config = dict(
    n_layer=16,
    d_model=64,
    n_head=2,
    n_kv_head=1,
    head_dim=32,
    d_mlp=256,
    vocab_size=25628,
    activation='gelu',
    norm='layernorm',
    norm_place='pre',
    norm_eps=1e-05,
    positions='rope',
    rope_base=10000.0,
    rope_fraction=1.0,
    qk_norm=False,
    attn_scale=0.177,
    bias='none',
    tie_embeddings=False,
    parallel_block=True,
    init='normal',
    init_std_qkv=0.0709,
    init_std_o=0.088,
    init_std_up=0.101,
    init_std_down=0.101,
    optimizer='soap_variant',
    lr=0.00414,
    weight_decay=0.0,
    lr_head=0.0149,
    grad_clip=0.5,
    warmup_steps=200,
    schedule='wsd',
    decay_fraction=1.0,
    decay_shape='pow',
    final_lr_fraction=0.05,
    batch_tokens=32768,
    seq_len=256,
    doc_mask=True,
    train_tokens=154500000,
    steps=4715,
    dataset='wikipedia_en',
)
Each number is 500 + 25 x the weight over its row's rms, rounded and kept within 0 to 999. Layers, rows and columns count from 0. Numbers have three digits each. The size before them is the row's rms in percent of the matrix's.

# q: layer 11 attention query, 64x64, rms 0.0704, rows 17-30,49-61, columns 0-63
# k: layer 11 attention key, 32x64, rms 0.0705, rows 17-29, columns 0-63
q17 069:489498491505492474514477502488542464482516472478536489527494474505480550501509504486510504502504491525523476454491452553474480488474457552542541475497514522517492474503461508522493509553523497
q49 035:472545500518526510493503529494506484484496497513517485446535503545551514514519492503516494514502542483524482548500498473551490452473513496524505456523505492488483520531498493528489528509431510
k17 064:475496525531491468492475511509534474514493473443489490472449482475542462510522534526493536498492487524495544485518510517523485486499520450494447517485521513514528473455492509478497491484539523
q18 121:509505477505466532499502484523497519530477549518501521489452503473508487499491510503537483507515535467490499516535554469523480516549505517473464519528495495478511543529449518532511535472466523
q50 053:490478519509539545484501475484499542532498486502519489554538516510528528483521506456481498472507541539472499479470511509446496499458458523497537484526512523497516494452480474476497502506523511
k18 090:487507452468456524482506471502513497479468487461523516486465513487538509497501483490507504481524485523519490496476552464491463512499473496489464484536440508514520479547513501471526468516478451
q19 108:460478495523517478485522496497539481467529497545534508445490478522488549508510492508515515508487483465523481456511511492493531495492448504484511519521492512465430502541478511524515536488493476
q51 062:522503490472511496550503530511467498504498527542534471496499493548512494476505513514527491545500514555501491534495504493541494483508488492501529488494513447525502453481495539540524507530511564
k19 090:518521484524486491516465471544552506503531508529464581521509531511461528477506520531549472522504523480486490500500490529517525500478499516543512516517505498518480522491474494513504516504533542
q20 100:522510484498538522544517527478482520503450506491519443507468488511471443509529525477484466495466520452516534504517528474506491492496520500530489513488534488526502530447505521482504523480463505
q52 061:490538486490519498482511504452480464495470485525503498522442505469530479484461480500449475456478523519483515459486493481504507509481476534494488513459500488501485487456497517433483514488474533
k20 095:501498450485503539475536509465499516542514536497488464511487504475507499471500505507446427505461492459540509526454488519532496511535520509472477504508500468498536531495500506497473479487496490
q21 096:513517481528501490553475485510505477498499517490497527489494547515516492530523475486479493495519503514509442490525525543511542533469568435464496517504514489532470497471518525494472501504483518
q53 114:503526457524533514489517505515497453504541469490527454509503502541519503435475462490501476509471496481533471490471474489498516514474518493500537518462475517506471533533516500445496498478518517
k21 084:495544507518540510517513534534495487498553513503503458512522508526478471490478491510524481458461496467517536507514474506474536462445516497466455495502489473499500503480484522521461483498462463
q22 102:477456516472469510476535477514529455521544515517522491464531488494496538498491490520493448528500491478502518499479524472493498484520480512545525522454491527449522484518534480493465534484505522
q54 119:497500477479485549483508485511482508491550470511471486481528499542489495506486480524459529482496565525513497524491534517525491503526509447455517511504493447462497519487528528489501526461475501
k22 101:542510487492484488492461508532535536491531475509463501456501452499457490534496505501540490494501535485516536509521523488502518503501500535529488553476475498555492477491501476507512549541504528
q23 123:480491498484484522517473493483483488513430517471483477519481518414515454487505475520471483525511499513507510485534524517489473515528513500462455494514503494472528535482539472484484479486479480
q55 122:525463444486478496505528474474451537507431500477480494516486510448485484501491476488490498516501529507476537501515508511496483519501485514451471519513514471468520516474523488479481490454464532
k23 122:471465498449451523457498438467475507507488489478483453518478485465484508507488471501483493499469532529490485513480538471506480522556490517471504515519513500491537535471514474488481488475497502
q24 090:506492568496484499510481459491483522503445507522471496518499475471503508512494527493480511476467509570481522480483516460529558489499519510504525500480520501490517517460488466530457485480471492
q56 128:478527527512541480489500483477503513507441533463433477510514487482504525500487499479486514475470472543520487532507498484461481491514497485505471487548491481529520520523482544528455485530480482
k24 093:578484549508543493528470531497499514511464496503507488529553499497498480479539517473456499521498484463503487533465486492550485465531469517493479509482505515484493469520538517484508499512497508
q25 101:501509481480525507448496489483537559547538493503475472460529509538490497497485485526461471466493524523520480502484499480496479504473458484537460537494479498487474475490471499487514497479534541
q57 117:493493521493487489505449521460501505506549513517475457467511484502452474472477496521494537539485511519477463476485543460502488536477439528501472502487515485505516496490542488513510498486529540
k25 113:470420483498473508504505499493515513483527503501467526522497500542541466482504488492503506444477473516514483499456503464534509511549479476480531504511548525515513517483547485478512498509529507
q26 103:457495494493512467504490499517531467512511512497524448461493510539490485482457454543511534535493474478465507493510461449482537489471499496537513451477502493517505526501481493487479483488547502
q58 119:517540536498495485460502517493528510528475466496533526503493500543513504498501516522556498511485495487468526540499528503494497508498507474522467521523450561503499537506508554489546514522501455
k26 120:469505509497522503464465491485487488534478527484514493507485523439560462490473493477490529476503532494493523509491495532488460500512498503495435470521537562492538510492513481476466504493485516
q27 086:524516485509490505531536563479522532512466536483479462516484465473528501478484514483479488464521521497529479535512513517533453530506475476484466526450529507530514508492523455491484503499494478
q59 118:512464510506495482477506509462507474461519478479531537469466455497431490485499493504522553521496515454465540479522533548486465506523501508537468523517486503509488503484493490469509488490509503
k27 096:474445487483445464464515503484498483509505487482519538517500524467463472506526520514523511482498487509507541485499474534473499517470469537542549503519523540497457505542482487481521505488508529
q28 084:502548556537490506511484486498476501470533508494512501531497549480483464498480510513510489498509499495524479502561477476487472508532529453515506488480489478513519518468530467462471541537462513
q60 118:464483524520499455463528458487486465472507485514481508532481511480530538504465541501513533495506480530525500444459483520435510477509496539507545493496480502474486489493501503492478474500493532
k28 103:522496514540493515496547493518464514504456522473471490528514481451510465509465503540484525468503470551471535517471479496513507518462506469459514482462495484508534472529474529507523513507492500
q29 107:483473549511504483504487500440475480475486501462467468519496519502476472529543462524483478490536502509477554511484484511526539487483492527487452489518517483484519517532522508523492455474513527
q61 115:509421441474511515496520534510501509488477495490543464530483507476515537516548480493474494530506500459489529530526501517512527465504480523539481473518505519499510519521516495510495516531494545
k29 104:517471469491494535502467498525510477534496514487464505442467480505526500477527477498522516528476541516508468461497552507488509462415486511517484520463504509507499540517485495513491490502521505
q30 096:516516530547489502489493492495483512471499477476502484464507431519528465519502501487497534465515507502493537492455489489492443453486540500490491508512519503466540529504522497478456516512538464